config = dict(
    num_hidden_layers=9,
    hidden_size=448,
    num_attention_heads=7,
    num_key_value_heads=1,
    head_dim=64,
    intermediate_size=1792,
    vocab_size=16384,
    hidden_act='swiglu',
    norm='rmsnorm',
    norm_place='post',
    norm_eps=1e-05,
    positions='rope',
    rope_theta=1020.0,
    rope_fraction=0.5,
    qk_norm=True,
    attn_scale=0.212,
    bias='none',
    tie_word_embeddings=True,
    parallel_block=False,
    extras=['capped logits'],
    init='uniform',
    init_std_qkv=0.0367,
    init_std_o=0.0,
    init_std_up=0.0367,
    init_std_down=0.0,
    optimizer='muon_variant',
    learning_rate=0.00299,
    lr_mult_down=1.5,
    beta1=0.93,
    lr_head=0.0152,
    max_grad_norm=0.5,
    warmup_steps=200,
    schedule='wsd',
    decay_fraction=0.687,
    decay_shape='sqrt',
    final_lr_fraction=0.0,
    batch_tokens=131072,
    max_seq_len=1024,
    doc_mask=True,
    train_tokens=547800000,
    max_steps=4180,
    dataset='wikipedia_en',
)
Each number is 200 + 30 x the weight over its row's rms, rounded and kept within 0 to 999. Layers, rows and columns count from 0. The size before them is the row's rms in percent of the matrix's.

# layer 6 MLP up, 1792x448, rms 0.0265, rows 641-660, columns 224-279
096,202,210,241,212,243,170,209,196,221,196,224,173,132,180,223,182,190,212,217,241,151,205,187,204,187,216,201,152,194,195,180,205,166,206,191,189,177,166,224,179,194,242,204,173,177,186,173,229,229,249,244,184,163,225,209,206
089,172,255,176,244,211,219,213,250,198,241,170,160,214,256,202,222,171,183,189,243,200,219,170,158,209,208,218,192,199,207,158,232,172,203,188,158,207,136,203,166,179,217,231,225,195,106,206,194,214,220,163,236,177,149,178,142
090,201,169,243,207,170,191,173,139,143,229,174,135,169,173,240,162,229,172,186,170,207,201,196,267,191,210,209,177,189,249,233,219,170,237,179,247,230,206,221,156,197,236,186,184,177,218,217,192,168,204,206,235,172,217,165,230
110,254,183,203,212,241,174,207,236,247,197,238,212,195,191,194,240,209,187,184,250,115,261,214,229,162,217,189,211,260,224,214,177,244,216,184,184,221,181,160,202,199,166,177,186,197,195,219,161,183,186,163,168,203,206,129,179
105,187,194,251,224,240,154,153,252,181,254,200,200,222,207,168,137,172,192,224,147,232,209,225,235,223,207,203,183,259,226,207,209,235,176,203,218,244,134,208,209,254,226,196,217,177,235,174,196,172,211,160,188,212,195,238,202
098,217,176,198,208,191,141,188,172,159,160,112,179,191,273,235,243,239,197,163,171,160,148,188,235,259,191,204,189,243,214,232,179,152,180,189,173,137,236,180,168,165,202,193,217,252,184,239,180,181,247,155,171,184,214,182,204
100,204,197,267,239,211,237,207,212,212,207,208,205,206,213,245,230,217,205,236,251,218,228,184,218,223,150,212,245,194,257,225,184,181,206,206,159,186,243,185,163,196,255,198,195,265,153,230,189,167,226,251,218,218,173,172,98
101,157,210,206,171,198,122,166,157,202,215,257,188,215,222,211,225,172,226,154,194,194,236,270,147,152,213,176,186,203,254,219,214,223,233,199,213,196,180,216,209,195,221,160,203,208,215,242,244,204,201,178,194,131,222,177,200
104,217,169,211,267,151,250,220,227,208,189,210,145,150,229,210,167,239,226,173,196,117,216,250,193,217,192,132,196,195,230,188,222,198,190,197,196,205,228,233,255,259,172,253,214,139,172,223,230,224,118,158,227,164,204,233,220
095,190,203,202,204,154,213,199,185,222,171,232,187,182,221,181,202,179,214,197,178,195,214,189,223,242,172,191,197,235,214,209,180,164,153,241,254,160,194,206,158,177,235,171,276,157,182,187,230,213,181,168,216,204,133,253,231
093,214,215,220,214,203,217,238,162,216,191,257,128,205,216,193,160,166,213,158,233,193,174,211,187,231,148,210,226,164,200,175,191,182,160,181,168,197,167,192,174,208,210,157,262,176,180,199,179,187,161,221,182,208,212,216,223
098,166,230,210,195,227,202,193,228,272,198,174,167,194,165,177,200,131,217,138,161,186,185,206,203,232,212,200,199,149,189,188,172,190,181,140,193,247,220,147,155,185,226,186,213,192,164,208,218,226,213,224,244,189,141,220,215
103,200,166,230,134,183,188,222,225,200,201,230,179,200,192,199,189,238,187,182,187,216,189,185,245,185,171,179,188,191,195,207,166,228,249,185,227,234,197,202,210,192,235,176,231,208,174,172,186,212,138,148,158,232,185,217,236
093,190,176,195,134,124,174,172,180,196,233,197,231,250,218,264,135,186,167,150,169,197,204,197,144,183,190,183,217,233,283,185,201,251,191,168,172,152,172,180,235,206,242,158,182,191,180,202,228,224,205,223,233,257,194,210,202
102,182,174,162,152,240,218,168,167,185,182,171,265,240,195,147,231,216,182,241,230,173,163,233,164,219,241,233,194,225,189,181,186,127,150,153,220,213,164,148,209,194,224,167,226,225,193,219,216,171,198,170,244,226,170,175,254
098,256,159,179,256,273,212,248,193,192,211,170,131,187,174,214,180,136,182,224,159,208,240,116,208,209,247,157,193,170,250,263,207,201,173,239,154,185,204,231,195,199,206,232,208,192,207,152,214,184,224,165,171,202,201,205,229
100,193,218,216,226,252,220,202,175,170,226,185,246,227,178,146,193,194,151,262,196,182,201,169,159,174,217,156,208,224,176,171,238,205,237,210,122,173,194,210,184,210,184,173,205,231,177,154,232,211,187,234,207,213,210,205,172
103,177,204,198,152,227,239,225,212,227,217,175,205,196,204,192,210,205,199,241,139,211,265,135,172,237,167,188,223,170,224,229,231,213,223,236,222,216,193,184,189,236,219,202,200,189,204,193,241,132,194,234,195,203,192,218,205
092,195,185,207,169,168,174,243,217,198,196,147,202,182,182,200,204,212,184,242,218,215,145,267,195,194,202,166,192,217,223,209,210,165,229,173,262,200,205,193,174,212,148,201,153,232,174,207,165,198,150,194,160,206,150,193,218
100,215,202,223,224,194,248,218,131,237,242,220,179,171,215,212,191,222,228,216,171,172,169,185,209,187,152,194,172,239,200,183,187,154,203,179,188,216,172,181,207,239,242,205,225,212,154,242,154,147,213,248,203,229,200,155,184
# layer 6 MLP down (transposed), 1792x448, rms 0.0156, rows 641-659, columns 224-279
071,173,171,163,224,205,237,208,232,184,220,172,225,213,154,205,198,178,161,175,166,176,233,197,176,229,193,204,169,236,198,226,225,210,189,236,204,160,269,204,231,183,223,263,201,211,179,211,204,209,167,176,195,189,180,197,229
106,218,192,175,191,175,202,159,170,192,161,189,249,229,193,210,203,180,184,231,194,178,191,198,177,212,272,210,217,217,249,216,218,201,199,178,177,154,232,176,238,173,219,181,207,187,143,91,217,177,207,188,170,183,225,212,218
103,212,188,241,227,170,214,224,252,260,170,192,197,221,151,188,246,187,169,190,257,196,192,192,151,207,280,169,230,196,203,185,197,222,192,185,184,206,158,229,246,136,179,197,178,210,221,176,132,206,205,213,202,196,178,203,221
087,183,235,165,163,212,171,183,152,173,200,178,209,208,235,173,197,184,205,158,180,171,188,167,190,253,162,254,252,241,201,233,196,200,199,207,228,166,193,239,257,194,152,210,232,268,243,222,188,196,235,271,177,192,176,199,205
087,205,203,225,176,184,203,215,191,212,140,217,165,213,253,281,191,201,221,268,256,188,187,221,204,208,202,208,127,207,243,254,145,182,205,224,184,176,256,234,187,215,239,215,210,201,246,264,230,220,211,223,193,237,216,213,232
109,220,179,196,208,184,177,252,181,206,179,193,206,227,214,170,177,229,215,190,212,251,145,235,222,252,181,184,167,223,168,201,263,170,186,245,222,231,159,159,207,221,199,230,215,183,178,181,192,234,190,247,193,218,244,208,219
084,190,248,224,241,193,190,238,221,216,138,169,229,203,237,178,214,164,167,168,218,236,226,195,211,177,181,200,222,210,197,170,231,200,176,229,199,151,177,206,162,192,193,198,277,160,197,221,225,182,198,207,202,224,190,167,234
095,221,203,193,243,221,216,213,212,204,179,164,129,198,199,206,206,236,202,184,221,221,181,168,253,151,159,180,172,215,152,208,198,149,194,170,244,145,145,220,190,165,127,226,259,223,220,252,257,201,197,150,229,222,191,229,214
124,222,197,244,218,203,194,219,150,253,219,181,232,187,152,153,196,256,174,259,148,213,204,234,184,203,215,181,189,204,202,192,191,202,164,238,245,221,229,164,156,202,199,175,180,215,203,218,224,235,259,229,200,204,194,170,225
117,223,167,183,184,201,196,205,225,171,181,211,197,205,206,175,187,240,218,230,230,193,165,215,174,227,281,232,140,200,210,240,204,225,237,214,234,242,226,192,234,186,179,207,174,249,247,130,154,154,201,221,175,178,165,158,203
106,181,174,188,165,238,193,164,160,247,212,214,247,187,192,187,175,213,232,213,185,205,229,220,192,174,198,170,201,130,162,242,237,188,227,171,189,209,201,220,213,223,213,205,179,222,205,168,175,255,168,192,168,210,229,165,193
094,170,206,210,138,208,253,199,188,208,218,156,174,211,176,214,194,149,165,283,197,194,195,220,219,115,196,194,210,241,259,187,210,150,231,142,232,240,197,234,177,189,180,200,210,205,246,170,201,230,163,253,262,216,213,173,229
096,255,174,192,238,223,183,226,160,228,171,193,150,184,255,211,229,153,212,160,213,199,245,195,231,159,247,167,221,174,176,251,154,171,221,240,223,171,119,221,181,252,235,230,122,199,162,218,146,275,207,193,181,205,191,144,208
115,214,212,214,194,155,190,146,225,182,182,158,244,185,166,217,233,196,190,244,244,235,170,175,181,220,180,221,206,207,171,217,149,270,222,230,260,178,201,179,231,233,190,229,192,183,186,188,177,152,189,214,211,235,249,208,248
083,243,128,207,206,200,183,236,257,232,198,190,206,129,209,245,261,209,191,170,149,224,258,219,209,168,133,208,206,175,208,231,166,178,246,203,186,216,213,251,209,187,201,218,201,193,210,172,227,222,206,213,177,184,195,173,211
111,175,182,217,176,212,185,211,212,187,215,211,182,170,268,150,233,158,138,219,204,181,185,207,220,153,179,205,206,248,210,207,178,162,175,178,251,165,186,200,178,211,219,213,209,225,207,231,203,215,206,179,199,202,185,205,189
088,259,205,168,166,144,161,196,185,228,206,247,125,216,300,205,229,186,227,162,177,223,215,199,206,255,224,185,187,223,217,239,188,203,239,163,214,244,190,179,131,207,158,198,178,174,271,231,144,145,171,205,177,178,158,251,184
084,212,197,171,200,202,206,218,205,191,171,152,195,208,191,189,253,240,203,216,175,228,179,236,189,158,242,216,177,212,237,183,187,247,178,202,198,196,165,238,215,194,183,189,193,175,178,222,189,187,186,137,132,225,191,221,223
097,200,240,205,193,210,224,152,187,186,193,144,149,181,175,182,180,197,217,146,194,184,220,177,234,183,145,208,166,192,212,230,170,207,234,163,212,129,234,161,208,165,195,189,141,190,211,167,200,239,239,233,228,187,178,254,188
# layer 6 MLP gate, 1792x448, rms 0.0274, rows 642-660, columns 224-279
098,189,204,171,208,243,227,194,202,217,176,188,229,159,209,247,214,178,217,216,171,208,158,220,229,208,190,201,202,209,188,183,143,160,236,178,217,267,187,196,260,194,255,199,214,156,179,186,196,195,195,179,210,209,187,226,149
098,264,180,218,223,143,233,203,204,183,179,223,182,254,170,207,222,170,227,212,210,181,206,155,211,190,220,184,188,125,209,144,137,231,212,254,170,177,156,147,222,190,218,226,156,203,255,198,208,167,122,162,219,249,191,201,175
101,234,210,170,179,241,189,213,236,258,206,236,229,217,219,228,200,197,175,185,221,162,237,211,198,127,214,208,184,213,180,203,218,212,264,181,195,242,187,198,201,214,186,176,203,199,225,186,199,263,177,179,181,206,157,194,202
101,199,241,179,182,174,175,211,213,222,154,207,233,210,200,251,214,222,220,197,225,204,165,177,146,168,197,171,199,187,232,202,181,228,171,164,168,200,256,213,178,180,219,184,207,201,183,196,243,201,175,187,214,186,232,213,164
098,174,237,257,202,184,224,246,211,159,222,187,265,173,186,169,182,220,226,188,227,227,217,223,214,204,210,176,249,226,240,170,206,236,216,217,200,182,230,228,232,135,163,165,188,204,187,226,178,225,228,203,208,181,225,185,171
092,219,162,159,188,207,167,233,151,169,198,235,172,175,191,168,209,204,186,161,187,180,214,169,190,170,221,144,189,222,210,179,213,190,141,236,232,165,169,235,218,199,195,236,190,161,213,184,188,165,144,160,154,226,189,181,278
102,238,223,241,164,210,202,257,191,190,202,172,185,185,185,198,247,255,192,165,172,187,153,203,196,192,177,234,213,167,155,191,197,181,235,187,233,215,159,203,204,213,221,254,219,222,208,219,184,193,182,219,239,235,154,236,181
104,232,183,178,177,211,180,188,207,187,178,212,145,241,219,142,249,219,204,195,160,229,199,200,211,195,285,207,157,203,262,203,179,225,180,207,228,201,180,201,247,241,207,187,186,204,192,212,166,196,228,183,251,209,228,148,161
102,186,226,171,166,191,188,179,172,186,183,176,220,227,199,172,277,203,203,235,194,218,199,145,165,238,215,169,211,203,202,193,167,175,177,200,241,240,226,221,178,239,169,197,199,235,158,194,177,168,238,209,229,237,211,225,234
099,217,167,218,172,231,204,151,225,194,146,244,227,186,143,196,204,251,171,192,164,228,175,186,224,177,227,184,207,230,163,201,233,180,184,246,167,224,209,159,221,207,232,270,180,238,213,226,198,233,207,176,168,272,157,187,218
100,224,169,219,179,203,191,231,172,194,197,238,240,174,230,228,196,239,178,225,237,191,168,229,231,166,233,192,179,223,217,151,210,161,224,256,206,266,218,238,209,180,197,215,216,240,259,212,175,211,209,167,174,186,184,164,199
091,267,173,239,173,197,143,176,190,173,193,274,209,194,183,214,176,186,209,246,177,163,163,196,231,166,180,198,134,177,197,239,178,193,192,204,208,244,192,217,178,167,219,210,209,198,230,170,202,234,158,170,217,233,209,264,197
104,185,226,203,212,216,231,200,225,225,219,262,177,199,189,202,189,237,226,185,193,209,236,179,237,181,175,170,195,152,255,172,176,251,221,221,196,190,228,259,221,204,201,163,188,181,192,212,178,236,197,213,227,190,207,192,210
094,210,241,176,186,201,182,191,168,211,160,156,229,202,229,119,234,264,176,248,222,184,176,212,148,206,258,219,195,234,193,136,178,192,208,185,152,219,192,203,247,248,203,149,206,212,167,194,177,196,199,226,275,227,226,188,206
101,186,205,155,207,198,175,181,168,138,219,189,206,254,226,203,192,208,209,148,226,223,253,224,259,199,182,170,177,214,231,151,206,159,199,164,204,289,174,206,197,194,216,141,200,212,230,257,232,181,159,194,173,221,184,202,192
103,235,189,139,163,181,209,217,244,263,203,192,199,199,239,220,245,226,271,210,158,196,216,204,229,257,219,226,195,180,209,207,168,185,171,187,223,215,215,189,215,171,177,239,209,210,188,175,164,200,166,195,201,184,188,206,204
098,253,154,181,188,168,201,189,200,174,188,177,203,158,203,230,233,197,206,169,229,179,207,214,188,207,172,191,215,231,202,178,187,191,203,185,222,188,177,216,194,183,183,166,241,204,212,198,207,220,187,202,188,203,191,239,156
102,231,232,192,207,185,196,229,190,106,169,149,213,202,193,202,204,198,210,207,265,172,186,158,272,207,152,240,211,233,190,176,179,169,188,218,256,185,255,215,181,160,222,238,212,266,188,201,161,197,250,195,194,185,219,166,153
090,230,248,155,166,174,147,202,291,192,144,224,222,225,178,219,186,202,200,177,230,178,150,170,187,201,210,221,239,150,109,190,184,226,200,202,251,236,191,216,210,175,166,135,213,192,198,115,199,224,144,172,180,175,221,276,198